config.yaml
num_hidden_layers: 10
hidden_size: 128
num_attention_heads: 2
num_key_value_heads: 2
head_dim: 64
intermediate_size: 512
vocab_size: 8192
hidden_act: "squared_relu"
norm: "layernorm"
norm_place: "pre"
norm_eps: 1e-05
positions: "rope"
rope_theta: 500000.0
rope_fraction: 0.5
qk_norm: false
attn_scale: 0.125
bias: "none"
tie_word_embeddings: false
parallel_block: false
init: "uniform"
init_std_qkv: 0.0506
init_std_o: 0.0506
init_std_up: 0.0506
init_std_down: 0.0
optimizer: "adamw"
learning_rate: 0.00364
beta1: 0.95
beta2: 0.98
weight_decay: 0.0
lr_head: 0.0054
max_grad_norm: 1.0
warmup_steps: 251
schedule: "wsd"
decay_fraction: 1.0
decay_shape: "linear"
final_lr_fraction: 0.0
batch_tokens: [16384, 32768, 49152]
max_seq_len: 1024
doc_mask: true
train_tokens: 153900000
max_steps: 5192
dataset: "wikipedia_en"
Each number is 500 + 50 x the weight over its row's rms, rounded and kept within 0 to 999. Layers, rows and columns count from 0. Numbers have three digits each. The size before them is the row's rms in percent of the matrix's.

# layer 3 MLP down (transposed), 512x128, rms 0.134, rows 244-298, columns 0-127
117:483421494376473539489590604523434434484520520488404541505520575488512561475520510522472585461414422620515519531539562615519450532466510521444523510482414426436446565500510566480554470549418558432522401543491475502500538514501535505482566579442516544398486426432527499594456415475523464537499458488513532430507556547449477472579552519527480485449456523575540506498521509471506457416510
132:532456267505507499593582508396477454419535495532438458513585517533456544435555499466541432472469498496535596535562559514451558486471435415473393448546531478563466539494536552534492559495548485572508405565531476591402473445442528520560549483463484499511496492535532492572538482485496407498534461513542461449453519477509524483466533493485538475530518532441478590521439513473484505474580
025:479504552597551488482490517527618429518505494537480489482494466495581495551478544354545527478474505466552460527468563540470480523492451393480481469558460429416512519583488476574467465577488484477377540535500424547471496586438545482482499473552488461544551464483525548501613454442455430548430462576584420494535541593561477450485518582530431533506569444476529545441573531443454443438502
058:603484526549487527557462506412460566409516468594482460487482493478524535550552507483475552456545459493536452467497465492516511494498570517547435524504505363619550507437433600509611502536521473506413494528454515453429450464515485490469489411546517573492506417529526397434451482498536487555449483448564517507515487514529522574557475560499450327419405515457483527487475511512540544597464
026:481530575545474527422524480464538494525566476493491580491515485566576496421522393507519501507461482537561433504461578580509429544496512386451487546473467472485478499480508452499519495503543547519577459561514553548498471510495504499400415454524404431467499409551497485514473602532429482578549605507502529460557447504562546492475605442420423505464555447515489625468483477595637483456516
058:455531459485499463498494469483461485525637477464432490492613520439454428376496531647448567451438538493516445462461558575567501552536496467446542505434464497528504486476471474529524537521409546474556406452408531536451504478451531457444528538468443568607452479537511537512556556465521472531526460462459553480548512519555377527452495477476555478618450501524378505510543441567514513479526
123:437502468498545445457522459473481512495550502474575542511523464494523510496450498514497500446486520551462442471506471536512452581484493484586543540483448562545457499402635469578434505541489547608421508453484557564543527484504492484495532401593541550458504553351462540525489407480547479536463454548570569414375533514580527445545420476492395589479545519443525468446562499412480521472472
031:516475472544540369583496615518463539501519570487541452499695519413454487515545540538502509486585438453456512497507461463414504513606566516486471482503503599503486473575483516545439419542571613439518519470488458477483517520475499417532510463492473489487549509639503517545495554519498495484508483491491506443538447464519479536486511495493475491485438439508484461520418507316428478480545
128:491461461370523474482490461551469474549541534500525449495546565548476530536491573590439510550536548466560383540396519407440462434520481483488527467557385526588429460560496436614515505461544615539434538461493537521454574429504461458585410475521478510576519508453472470461516491537542465462486504450544519454489496506477483605429497578556590495518461489447412526454518486529563465497443
130:402540542448481457538474487472470433555554501464398560433438520504616432527529566573418461507565467518522464436543483498487478493503499505539509619599488489489432517452499473440392507530569584549560526481529408479541559517478494424495549534396459496425504438519511469463483459469582476555530423498416453412483541575440531473512491551528626550490426536489501541521530522567534511441466
139:552426544506543469478537535574574497511488524491461505478654484520518481483523428537495505517489515405479446506545490653530468483476484512389524562583536488537518431451470544499545457547403660515502587508566454462417514505490483613541546426426463553422532515478531470451459494463420466489485543518548572391499548569495476463476514435508510451552466462463539478467537504465448425534496
137:566470381528482529487492454558397530426475492493488574447500550557544548446557570473495578408579539470452542467441531489474552486603518431480467503471512522460439544477431528591475489454480462592487484494440561464470434535443484462466553489536467498500518430489570545460462496587479542565575623508536498587491397493582458560470579479514512532489521498521497592466418449400428483541493
126:545448443540452495404439578558439530592493508518482510541564464509491543601500483483490535514471430444479463495459513455495474466548539493528533512519457447635443481556426486491632546585457492530422503534552477520381376471502507464402517487554501435543477579548568513487554507549517495458440454471550532449512539498579523483472476433569518452628401464499517493550441438473454478486558
130:554526484515496550482550598486449500444556457532467473520398481437462577580475569588482574522471473560458480555535484453509578469546492511507492459404483574477528547371497535495516543458505542474516459483453421507515474515523451468533551461526425503582551479471553446378444464527562494521536506576509507481477419451511529538532646520515515590402598405519544449408490458468505533432453
124:458461574439464496533489528533525548506596366513480503480470513553513488525547502544441454535494460472466383477504450495501537560523514521529532550523554601589369466449511632486479589479473546535577507440511511442561414405508479556514454516436528497481543498555486490529463426418474454519466446590470501536402471601512542441520554470532427531561557488503522391496501497521517502394466
123:501516454518487426528525474517467544539493565459543427484467490405538540621537424544524488541552554400481450580544516536457592524489538446414444549490506502537406465488461493468551475507439383550486519477484548526458493496476452517543470429470552468508463443564545527413503514508416409513562570488483592543423446480553485504488562471533546482589448637461448443550505397473539557572488
033:512462514501494523456481559499454521506531468491458489468477364541372556490420420578560523512532598489518520542527616594500523536494477541506522451486506528335616463466522465578459507461467505491428463572521550522536484474463460516529489385467423508479479447426552497484551451569494578554548445474531541538519489468454501496494465497462515621507544461451440440527606436547462558533510
120:536473529495494525618580537502569515499594572515471527564567547468558464511447467528555530474439546474546539548557524557612470513501502495387522519575471565498466462546492541381482474491442575489529437502516498360483561419481460522439582491477506504442473497495482440543472502585508487452447441408473482366364429531534535596480503499457489483523474523563540489456464464440522471476528
127:527396524447435511450488422558511529507570468494535569438476446459546374562473515481428559590533408416577546490446544467533460472614557579491490473458450447476517506488510422418499456428465525421558497485535543465549516526442480475484443457516497514559506545484583450486577493497427544554472392526403512502520563473477534464588423486608546538514472469512495548482578539550530490557526
123:490470431521472513551534448452432463487481557551443587452545396542507511467443513517464590428436538514590497497485550563576537578555513402525506534499546508449526541501378483497504475477516539522528529503523486481500469490482427428459496487506480501524610556557539584482508544471523582562489432432462490478372544578554460493524518395445566405565444516536440476513449527557411413466580
072:540523510496567575458473475491530452542450466500502524499451453497505529555438542429491460495488605460449527429506428707472472478409510525539480492441555455458571475446559509477477498439499525474558502552544479482533430525484489523525495537473534452464430499441526561523548502517419565518562521553504496252485474486423519484558469515507488571497514612486518468494454493520465551580507
116:448513655537509493589572449511499462428570501428513523444584532436447541457495561553520527616469492529516493567527509565493385536503474482416496508522588459449530488443423499520506444500507665452527557548565473544479551515462506540526524469470509499468448447522528445382475516399533478406489538459475442406552559562518470472514517524530515469495484473499392472529530492442533436461513
122:604449468537527494519536478403476549445475584476562440470431581573416483493556471479392483480564427533562522513467536497506390515472537404546488471394529492473500527528456548541477582440437537536561536454515509545439444492488487460540501541481498599521545561486505554381501482489511484478507491459481407472503625441601398527567498495439499523507517544421491465533443493558500567424541
055:525471529457497461445522483540507473515585520434547564567453575452478447520485485551420534448511485413528454513502567542512415478536436492472450488562392521475415551515478398503532526452470517623482564428578484562534576431502442489465551481466465560517469462569560535436559534465528481518544492426465496522520461647538543437555499496511553461525442408572433555455479465465596457433564
120:453460493460433495473504498558387487526592446516510521524464390438575525538479582518557486501523523550506520495534515601550437559538524538485495450385592557595413489513504543474468522523517538522537452525490415517538490525480435452458508547549484474528473442543383550625537621454414426488438438450502479422393514535540391531495533490483487537512536511469471557471480541544502504422517
107:500419473577540461594517513473410518405544505408491520527462437492476470520534612533500561531565554505479497542570487488445447502515425456531498485577550464477470503432460562511433408533499507559508493515504557465440539536402524527475622426576441562510505576489488507466617412476449526470599546489491455540417475482518393504482582447532376530489536526434508505492516463424503518553516
132:586387512318455500497468462516464476477540438473540519561454495533458561479510537498504500582525543510562547441563466542473556523457495508506509511527530464546519498465517565474560467505451499558546430472506495507511501489425388531532409470544489464528545514566501491468473477469492454493447377411513561357466540504485379587515596481604590488457470475488498513560478571442467453523564
026:472491455551453480505455455462547599518570486414570549545468464556421505529413502456563495524530550518444556557546542520495511450590423555483553479534533432440554482484526529445490502484480454508542542529457590490560503418530397494530479426530488470461592552464566623450551526524505567399507451520504472576387523566534430504442527491470581450505549548430437434500465472402457458553536
121:409450460488518451524568494477489471430513498515512505469542516485475515508533630485455569479541557542524441506582502569456474538429409449548425516489476528443512567412500538519457495500482603486476521505482468417422580573522554480434488486457409615538445573449477543469475426503545483550549536611564417368468526497528509442596502401423532517503488530499591500457520464563530510509479
136:482537456392415527541494505469530503532511458465500636515428554415370547463415671486610584547508623534482566538467491483516519504570453457455519397528480542591477485566533506501494485413490465505523451481503565453533545499495548544456474572532519510508547550523553528498482544511467476472501444445525473530422470509537499510464503501565467447435492405485511556408519498430453506563504
018:557514494529564452454391534508517482557523538528511439491490528520593485580530556491511502545489502479516554417477492471462369530458451505430456443495614537512500523557481458486454564481540544579480553504503485600403487477371517498627570444502519589523487503543519509417478445513547469547465492451560538504401594444454491513457555458409531514476532469525442443503470445523420570533601
121:460437423452534541492534481446487423421482446534460422477509513536494478524546567499510448479541483611601648544488536504517598521468532503420471534496447560499533562593430539443476507436533512579455425567373506599501542481464529433415517561428534593489472452469507435426488526560525397485501512535561458440540407462504509517484509482561506518553484582511483536459535502463520540487483
039:454556345461525444554558508556497488471466505468528565512560548513441521474547491444437545484541435433513471536488526492449492440514483487506442531520471532475527544529496488712533524491499599530497523562555551541502553480539468457537542397439449546488488509471490529437446475448496437541531508448545521475475533540564556436577472556542455501442530435465558522442466436504439339444583
129:353558561494505492474442512548530444521499515514482617464485505504487379532543506542489495516495444558493455516498499484504471531525483471520509481673505623506502505460529494458484594442546536534435458479555538566550577531495468389483476503522453435481468433589508438472442491466593478448520455513459456501544444520489518445499550587405547476492408440549470605524472489540616496481438
040:454410521459458395526539557533500535550513490526501419523465541445542492462492598457510557468535474583492557460488556545401427557468527477498428543489435514515516499534450383477530553401542582445529460484464572467464583507412527522485564556414456581479495420510530437506460548593560536527520463538406557437526473563484569461559511419566450554428582564490462536543547504483469480482496
016:572556478522439542454456472542522433580477526504426516430431470498564519542509391463523413525496515473419530415511532506542515442426428490485495452484499440552573493458565516439429520470512470482558601458549542495505497511504524561436576509386581500452486524430516497552553544548453538508463484556519473539391410569479536406472433434406551570491521570557572458533515454584490569507543
015:540543553611455522548384524489448567523584464506478490453515367491437459558486593526517518492465489337439496555477562574501450473581494524463488420547498520486502452502552458591456493482507560475394534504513501506430539484458466500535508380510480435503568527480501516433544423596510525485454477489573471461524434513471493491457508528417495647489490506463499486513485389537550519507533
122:495480538477397511477537487517409457444594509540545494490553556457462509539560520518535524575473409516500463523478502513544465548510614507438444478583452382554467542495557455502413588482411536587523419480478604507483469452450485450410533580487509526488540581512436513447451471468545519497445432485498496469483472480549403578497538466431623498525503473545550638499495510507444512443561
132:509448549426484516495487595478535529482565442503467507552466515471538435456546600534564578574499465438401434494530468418443499503539446509468450493562539532486591415441505505579523468385456531601460587496421391574491524513461519506541534504465464487518535444477526446495499495491517370490530483515504533509548455516561599558414518495511462505486391556417500534499553518522606417532533
115:455528461465438550523483551473445498525502458427605418511545514536420558498613533545495535575553509494500540497456537545460429388542466517614591472564433495539556604563496533523492481526495550449555501567442474482547495525410469453456377434509460424564524531505502495478466473545468466437470467434498471480491521566516431583451484540590569599451501514473381553462499521509483491441474
021:599560460566478467599428414465465472501583452522465495527527498461535435505558488442565521470451420425472581500438541600556468582535550555443482374459603522618429471559465476421411525461490581535523510456501494580461572497477489497508529429463564426497574478536505524479492540499508520504462475518476511427506419460588428524511542560475477554484447436489438592516510515516495489519536
123:545477438489443489539478496435469621550470544544608450476486529550440424554477475602502521527534517423525442516503570598488467459439574516518555401512477508486461530542479362510475497499454502542452532556498509442541511524457552502530464446463470511540561455523487537458501524462464510428407464538407445508521495586432524494575533523525671532439376464445453443473559513475519506554534
136:454440429476355477588558391510442498457473490488519501501507613493423558500416543477529496518516522483495476475443472480513510408481494514578553473434436424552532440517510505455546480488553450421611588590450609511479401492528427531533464515481502551552498542540454535581510489513470465481522535531551477508506542456544478467481492465478573430556444426569547590488537497593409520569476
134:502489597527596493509496577520510494425426554526562512503506454480495513479489576489521472476460420563473557554515437410386559431450487473529506449542517530442647447514504507504494474481473439552484451544380474555493583469440544571554605497537419495519417440413460602480488515520477516538496402541487422528529428561452535428496582504522499508447506519481481437517490467541570537509584
124:531518393521589504471515505573507515538513511459464498524535473471522509560594492427471535472537456409544492472529551605469465464511562460457594500501556468535488433522431458555535563519501706534437551466544418541453581429461431564438497478411471428476541458522497445511431478494449417458447508474536559445493493577557456474561529476526533463534512478477498471418539458555482476594552
065:551455440333520555573429523553511494508505497523477493546542580473468507435489495595563504576482452514529528378540509544504509519500498495478476473552516532561450591507531570515420426484429497577516440437502514471428526510442438548481503444521514465477546461553449428429465450489424451457486466457562590420494545522475430524498587506667560513484493558492429576460569506529476477477477
144:510509534474489488588470586544586522510516424488498599627494535450591412437384466473576543465513491471503565528492545510545479541523475538479529493472464515503539443531481509354523523476471539506552470590590491352453500451517538517449514506568482456458529516544555468458469525514450544353525444426539492488423536528464554508480508390444440449475442495527504533527587545465491482521464
131:524500474401438521598484564557441419446519506590499501499540484490455569534614533490421505520494498514553516506513493544530510545542441462558506472501486459527552512433405502451404534558376630465516393551491589563410525443435445450441496488525426514526513577500491461540482464475478448541497486515566545395472497453534463574458515488557531526480534533654495507550476485476524466550454
132:512503577500500539487524444497510522463462472464440553467576488521551488538494598470466511555387476469567414559518582556563492491393513452463466544508394464574477443524489534481526559540456547489459493508507426516508532496531430346411553551444531502457543428477441529569475484462552523478461441572523464510466429487511509443407604521411402486570477572589576497475515543462557522478470
027:552506434528507452566408625589510515393621428562534582472515565427501511527580509546569516526519474429599515447510600564532408439568510513528464469522494448518501444495407487541446475516451592443493492522454530452521551447445442485508499435430485456507551554463481516454481516394470526537473497465453493414529564596545417510583542503496481466442524494535479533498481491442516517542443
132:525381532456515432526474508549507436481503542511540418439509412578515466500584528450459498488470528447567463495490592517453531474491553503486537526585502475557467547470467421492493534498433550519488535477566524590377544522422449335437570594530489548511529408603404479517570485489476475492557438485471538437529542471535514496471583472469465537498460536547479570523513459449401454563476
128:513526537524535507565582591560537505387492504534348484518482464491392599409534609592508540551563559419550404560529471459503537442500561428517551481550497509501400464425476507447500545462518532546501481550545524528511468514468445422473501524460517469542475471474535542487404522493489438507539459392538610472514497532492585429469495451470464472484529559542439574524477521479492475423468
132:503525361473512484560455437496492463443544525446502500548434578544502451541525656453457619564473475399436469507575470492457577495527429480514464432519468562453471536473388475543387476510477609488534463497426503522563571517434513548508541409514409510511448502507560558566499515506410455519496495510518468448546483492509523577487600547456549534487460479522506515572513504437576531497527
046:542552464505414480470544509478530520430550509539549558550442491479479526521523620440472553528519579586459593525463520525460472571518493511576541520459444503484462438446416379511484533447490577606478452574460523546445518518471480515482437494440489531553418570498565420328401486453519500527481553498563453459441393476470584472540495454521540612498472484516515571501496513507518494501526
028:540518474546558472487509511518493459475453488562360479530492512445427467447417392594509493481445532493534442517479559589498485545533452456417509469449417413625507495458482572451534491524423606440594513566460543441536496543507470461406483517527513513525529517487527599530493547538510629460476559561488552457525560499529452519537481452425572433531465544544414455505469471567528556471466
# layer 3 MLP up, 512x128, rms 0.154, rows 245-298, columns 0-127
129:459561501460502463502606522487575518479524514433509495469405406458493524478536542509499491455574574565574541466549472461507533517513557528551526586438574548389468525458466504478504547552421476482543566536488491495463464499611441441546469578436528506409421551465510544511479554583502508460601490534399400527526579509472528454560432443480404623504493513483457432467450461460456471514441
041:462536545504538477523528475532531503518401498576452442491536489522512465562445469484501511519496506462532513405442454399510519498497415496612523511436523534497483405539518456462447521527570428457566482574617544555512412573493562449519417508502474483490385480490495458586523586492507596542543645496425430565493534530454545510525448511432419430501516614555515478491460549489473537560549
070:516488556533556601427574514442494419504415396605483492517463451502512507445397442483510464535512544465516559472533471457487501493488446533528555496408478513486467494444504514487547504505475420449537431592461470493515434498485543571449480532580539507535382508429607485548451504483456564530669501508477499557427514387441529530582469448427538478480574523442539474527541516571468551504526
046:514395583467553518484549504564554472580499433580460446482438468490565488529498397390553390466457545473543462428545508394503533437464479592556585419473462548516542452468571479466500515498523427486608472535474490535476400498522545547476448467504493570517404503452446537524552455525414565570619531468500497548498492458491539473494497542472425485461525569472541457530455521519459530541426
062:568546594477513593405516485458537327462436468551516550471502423504571509509520423472518410543506581522491495441564476489543497523439507536507472507473452546528494433453543545443398502496591425463475456551548496436541430563541521537400511494463501485405443507470540494606578553513493543516521547503464527518496502422471515542577484447477473522444570570464482466525467556618491521582524
115:554532584455588554505481417515569425498436533522524420520519508472477399564551454494520459525446486429508465533540388463492467482412513468417466535507468607498447459563508548513529425493522500474431494426539495482529513535518535523400551474553490419505447401573385473511490576545491496488498582589438448505618388566472506525505460475470539483551457527557581508477513596498510506463520
047:579486515450539515409539504500530432599411448602540473507475468541472497523525472413471464504452500498506478496494451417554548468412426464507506449498579527483494439446582572434496492524495446421493593568562424485502449532529574498353437545522553463501493487461534536482517562536467548548592580479472390574520468527539582506517473472463423556506566528474559483501501542636486487533491
121:579491540467526580510537451445549470523513485526497449396511423504588563472544528489515509527501561374492477528479415480529488540354414491606551455561449508442482548511487494567433497475530500422463544518580461570527534479451416579519429500544526591510477494499515519566431463532444506495606464519565545522492418457436528440500559562525481550453597499501516454564413502533490516597483
130:445484585454467543397518423464599431498503564484433504469400495476516516622530513518498526547569550533499433570459403439530530468375438537484569526528427531552475530504465560536536551433555472440535539487513467534526487566493493513468519473518482499420473462504564460614524514523485538507465480479528454503468373479427563527518466572442537434532518536507595487554388568492456582550469
130:429395591491646523510549402522501370574454447475494409476540509384560495528509404448513532492461519561524437526475428482544492503517467469512411526556513509428505485503572489512501449456517507465583480467512505578458471600539566513532551493490532446446450557494465453540567490560446507511485468578544450493528450500414518533536516486505548545507479491451606490493613466560466606524501
125:567563518550484550521453493470496461486375488482519486508551440499514483516552511517533508569532454479520559490534438370480560468505527559513501477433504511496478469385488577463528432495525490561576471495470504463477505592563556549388603559565568408533548494540475454570425581502420602505490492514520542489468530427539512544470560476500511439366503509488562397580497559530493506612485
136:508542532489534517509532456481437500520471459508414526432470448600524546509504487454491498481532545458456467538617509487474504528500450535623553424511501508522479587428511504525523395557431463440532526539510462524504463530501540472425464578490424624566459454473519540552445456461503462520515508489543446589432545473502498480538509485476551489494602758485539493467496567512514540532454
119:544577485511505498486558531403453471486546535480455484489477357589443575525426541475558537460572481562442526527593392463506436477529541550590430531449492582455582402536499544440435483468556482500435501524517501512549531480544433581476505446560466498501471479463520552536478475475446524549512581532512499536479491405488545540493456528477371531365552467443546488538388541505488492459504
122:563521470578532497545475498431486516485501490516498537374482534391537506524467525473453536535522575511446479425588480330478454462503439532509570514472481577425456546457528543529410473525523491426469537490502591518628537469498568490461448462547542456471393561547532572474551516464524436433520515558378447545463481521529503520510505466504502497557464541469456580420442450553407476547528
123:514453478480481607451404445446441482501527480511468587523454463533520574477434519574446516519619626503499577479530492452521591473465513529569482451507505529512554565456488481420467428399499515491578472496469533476511481526431482573506420556446518517545417593464472608527527515510497604546585502497460525538406553524498440440499447392537498532530540514522471459436534510496433590516430
045:518478535491501555450394453435506457510447478572432566463473482472497488497457512416502453440557607553536491391540460478539503470399479578461566514401516513505550518454528554499495520507477448506573541518484492444467400590540529562531424560470524489497486505533550493497454569571439573484567610557436501597566487432428559481530483562499471491444620542553554457509463547532479498601530
122:519456502562534653500401400538533466549476455591529566488502534368446457524572477431566529546508456534591537388456470497514518436515553472487519561473560492435574404543469509470546522521485471507492491511470444561502513520502538486453619499554542479433509478459472447498461650528447576539510484568475526498457463546473491521506492534447504447512489474560548500591480548623482451500528
131:566591492490491516489494415500488472639453537524499568439514461441591508571500480520517445464440541468432499372457503450503478465446443526447535550477538475468467555544457626574450433498465473501471582434470459524561521470567543448507519443486595415464477521499437556500509460500464442487506549507421522530502440514516506500462495517499465595583521573392546553530535528506493633587574
128:489466547477477494445560422477602495498460500545467492500503434462530444511519478446531485495585527403524507478510471491590492491493521581583477468467471544532482451530551525529489566389491390461595536498573504575478376463463476439513472487446577521488507527542530460480514562642496473595548468498554473585538474367564609532468447483473537445493564542553557492497472477452401507452561
066:497474485484453460536576564510416522438552482436405417555496579510520472458509567543466521638503494556546493538472597549457500509540512471451517438479473459558473531526430516529613548477489521590430489447495547574413575432414436445487525471540397608566544520495464383464484425456497492410443461475526486472506498540527509522437548486571540462569511493536496574473527434426518518494504
104:559434569512650509512536451558530426490515479415407423515497427543466499561541448505525459586504612433579426432553488506552506572476501509459529533464540538442471498502543525551459508449509477465500469514525445559469471472410477546512523419466499500579536474544469460476553447470329530496473492596584431493560520524453554526489553518440450567519546534444492485504506596549505582535528
119:503546556486507602502481547485497473643511538578479550398453550541538567496502434503518512575444567398460455520523489494581498492522405457492455492524449519507530399471630536514558437452589460535460482493440484482535532456518597489516462481431561575431503455460496568539471546463548486516533545530459454558399414543436466457473531499491471589504544505505487496476462506461445606611500
058:510560600563513554504554478512530470561439521555524505483441458468535567480456461416559445458538561505512557479508420462557589472410533514550434554486545504401536481530559502498485479503550423493509565509504443530526417536504489502456453512529544493416399491469529516572560511527513590544508525525543405581500447476412603524564478521419396642440540505438493450491529459547456531584535
113:573598499565458484456545520489436534518524516488461590407467446478570505462564491504537545499577486472416490471541447476492453477465451511505537502536474527533414531333583534511434482584479407458475589448465388543533540463513515428565487505480559545524438558478597523475490601508597541414592584494480489591459402506508520441483541484487555488531490519493489513493418502502538452516502
112:489576494462546599434462481427546484554548528560529530490519440581499470528486525482497435574479554557493514435560478484513520532512525558455517562442451487472611442476604456447519561517577481494481452523488472497605439525494594590534437446425467485424479461524383577501500538504469602504509521545421465496551497463448505419512346521589526453497592526492499510544493493478393473489531
124:483493552485525534471448428518470518465477436436439538573497479515583534437511546561396489570538483498577523507524476460556509437442493578580487514516545549463468470432475541500495487460582525567528469472575426471550404522480548592421441564521615419418492483446510514505573449493393547533519486504465515507499515439501489544602392369511431473489495538483567530503573557529487610501484
045:516439550507517478496417533474530449483503450514479420488529493593426538475524446430420404479515507478511487487478429398543617520438485525487583454450517556445515442424548582502489497430516437411517529579551529561600388502481613569509415516475600512481458506530508515531526515557506509562495532569452532511452460496509572495473546494557481616566522529537502502522489525638495534558534
110:471424513415539485398461525506613475543497514490536527600451465579523479518503513604385458570468646498474507430537505511437471491515539473453498574490443480461607463501519495487484507508503482506615497578490519571496469521437571574539515469484472500461449495447421493554588496532509566515551538550373490497463530436414494480478393369527536520533539495488468480514446446484493547491556
130:466489461525430506521495440534534452502454493612499449551444453523420558525390507511490513545517518547552526526456451468483494513512529528532476537495438476454570509449493510448530518422486525467527458559475426438522440519579425543468558546558622596553425584502485401612449479500534576627610512553529558479510569417534539487510496511534432457460521530512542384561434456485481465548460
043:526470566457582619510546453418490493563481514551544495492496520480489505469432450468460479535558546481455517462507485405554545413472476479588549490479481494446501559489552583432429479495446370423496551532556503563473448592471501523443487562545470450435484535526530482575522583572389574534491584518484408518510452389499518530469419533534569501485569549480497399580456471527548475500463
115:546390492424520506499553458441510454549509543386459414439499477477537615438513508486487502476513599595473543497509504488525458495520412501450462518475602557406498528449612525512501487428457484406545452522494569385514528507536500454551497549493502492419432589446452556511583480569478504464509566616466532486468461474426492510571506472463402512558436483525464495489556512496449570559464
055:548552556514537493541545512513554392548466473507445435463500519452505457540450524459537527536499530519515522439553488421558543430424465482563471489439547511463537468471568602380461393472470404397611535526473447520528447510501490554435471510571568412453425482486518516537549550537478520574482495530512407605576509460403490461549512439506529593440497561506530391493503493551485538513451
124:451423562423445567428526440545578413484458492534480536468413474439470557511521510551523495555540509477596539532518440468471512460477578607550617502516444505502429517489434554499548538509562520464491522527453375474523486483552468467459527619493526550485503519535533494490471465552533488597542536503546428481430458511580547460511436590523527491508522508479573472586352525518519599518426
051:603531535562583548452510499470460470556450467584388496414433456519524556540466434462406454597538602467486491483475498423527572455379483553525535481479556570427527499464575615481481387490460426458504569514536419459500508510503585544409468502492498530480433577440487473494529492507439489534495553497528490506521527490472538452489457508551516551494593586539536467451532491579531546549448
037:505506492545574594447450514477545438534500389545488484491514522395546464501477429430540532374580577462450519435415383439521537483481502597502455519510532465510534466492474479450483490509454430489523536542529459490500425461561549522494531554567611495434422471511464538606510574614453471526523513514425522565510490416441461439561560451522447550492505583448547507554454536498509459559530
040:460433531460543493522548444491555421492466501549451559444411526429482531518494396417512488494571456569543439423453425424561533496424428522458460509501532466530502488466566552461473533448511402473501500529508553520516376457543536540495468513458489543458406469421531529543606577526460473525554578594487501599464529481466523465601489572507506516518529467490465503548476587607438537585556
116:555417510532500540484558526504504502466491502474359455410480504493461570411546490547474470554588502420543505445492462501544527542462525574601490484481449522470456559389533534573549541487535449403540583503456499466450462431510523442578459471407519619499513520475605439499540518539575497477564553484550488567494477496447508458499436587460519452553479590453441515509416560538449494534415
130:465428485559481553498460581456460433472545467528503539490531422563549579468523498565411417482555502455477517370566497429465495536520355444377533522503497462499583508408590563559466547521488476474494577572481487445484537546444460517524527556471528493497484529469471478486474528434543493567477527575523482516415479491435515436525568526502488582458493523473433489535455462525391451613413
122:507509563427539525475446437500505509526514515529524588484421525500534541497462482509451495506440586543593415450497418476481470504382497430502521473455402491397503561442457550607453517417553510475490502475512528435500464532520559553519581573505563555393503580430443601545593548492516491535481528632456506505440530496483471502507484406458573428476475492517539457521543503536400543574495
043:530530576563569564518498518517529448595363521609493547522513443479512494543515464501442391517525593523494502403578492476582484444524470530442543496416487585497541521474515446457448457462464381454498513566493452523592442577516561533449447570457496542421448604516487509512463525532450509535570507510513473535457460475487482484533432483536427486490517559503504474513403526638530589538507
125:484522467543549519449527494495560433542562532566412435381494429533402475526545485529432544420534528397431469470381495458563550498506505550494540479416628566551502435507467484415450513497502463487491600466523442490523464523557482447514486544477568543424489521499483445518420511536500499462546594521493552540564490475567523572465438459445497449476523538575605466560536578508469588539472
128:575513501600498502559432541500463424415486485485434525444478387575511533461537514494496395488607477532436510446564465432475491466463435549508574524493437460502546462443555547528429549555427473467567535546495421561581506543514538508557549494521481593530559564472590488578507478566505516484577472477582546520463481431408537488451541550463562499468551479383434473561424507541539453494498
123:450436537464527554368610517479543497581410449559508526545499480564441526585415478446618504467466538527509489528549468455455447535575543496540459527514528516433584508528385574398569513463527492527464491518552479474436496484572452505470480555528463454533469530525551528456505462474484620584466495511508422511508483507548555464561438569522473518472556544442615420481422540512482465438547
121:529523506505578523463557530526542473585444445500483446530472447463550562578456477413483472518607528527421613503410515483448480436479483464517549401491582532553528438507455477530460437443592482488603446614531461525426522509487506597512488474509570485566450515462566587557476468549554562489566515459513415559524506524526642515553520518469483539466482493400527431482411491506511531507489
067:486553532505580508454562473502586461461458492558491559497449451509584526564405490422424476438519561516442522475486424455509474538457448499452527549432494565461529521467463527436525467497547460488547494592472463489485457533461449544406497606522547483496387557443503540572569527529449517575527576526357518533509498479468492532589431498512400601449504620536547506511465537537458585533543
151:503482516454483595460409434602457483534454523448504487464492420536537564500512442495530456521500477580582542466483485481459565491432615553554498526474515532416536509465508500476492573438526448466584429449492499526498385524571525590460504469553596408435507594393524468517455509542431505504456527640507498541504513479442529540496419515467519428565524510499491510551446526561426552605490
116:394510537483540487457490471513492472482475456509488536530456465539474558620519534564515486486485516514537466461473477512499469482500562538502492592477534449445506455518452517414503531511570467547546544513444516505500378640472518627473475530497603387436462491451482526493523526516427584582562493484442571512490590495545487493610455369515407488525523571421513438550485503520391572500542
126:448480605507564517473468452500437498473507536521443577547432498493508472598446471472471492554546503434566521488480435502578547502408543613543573537479467445510580399432531510483528502558542420517469561539531414498515447490490524479470487559437498584403463456519509511540441532553454485541499583515517441542476454462466471446493470482448378610543569540626451566511508562477543576494438
041:506506529474552501466551462435601390557471477572519468449515441451546533493450429483444520504487506534534538421475494374515556480491431524500532564523459588453458544536559571484477494456454411478590495556492455482561355543491548490444478540541610529470502475512494529472438489529443512503491567564411537593507459443476539461585377451539509502440579478471503480558467495576402538519519
122:493456506563518507562529468449532540444529545535543529578440475497504551517391519452439450460603590452569542438484483464516502524458554625486578540458463448567485448418520556437441489476495392533468538531535495404503492434509437461528458507461589570457493603505578436484495533519531493533435599446516464596485425488571570421477546497440425552554508561492459536483478474466529427503496
123:508494548583503555460522521439560450550520496586482576491347456464427493511431514466503486492529447505434558508538435457431514451542560561596489553514469552473560412503485591470538563491575475455476572503470411496623502509634545484473467497493534504456526539476477616502588559549488586606491464560479420544543479483437522473481451522438454459530431455476493519462490527496468458462462
126:565483496487535527478568476404542463545470549579427463490455442516457545581499494469534505492453524497462538438519491459495472397470558599483452457505595562581475479378442452460416445468510491476584472515521510458512432517470436589494473490568535524538430533417420547536448488486381574544544579539490542480463506440515495530501524502464482543446499553554585397608421587493476559495519
054:512457526468542519413486487500595413470477486477502505483424440475464506517483463469442488483524554432423528434481548411593539386475476498487468495444570510488523429412520599518449450510495450455558532578485457480523500532555528563506438519434593475510455579395516468580505466562424597593538542511478444566473516459486485430484476439461512593478558612503509471448546517541494584602496
046:498470549501557560446516468455579416540417418550486519533460442462556550516506424460493546478490623428474470465504523484520556462378514571526472509446510573493570500441511559522425381513431452488493502540469477524589413532537533580426433524518588514444472503463553493608508492547433589522487487575541454530532566449477501455507515438508444527447573585462462441522491526523421525543575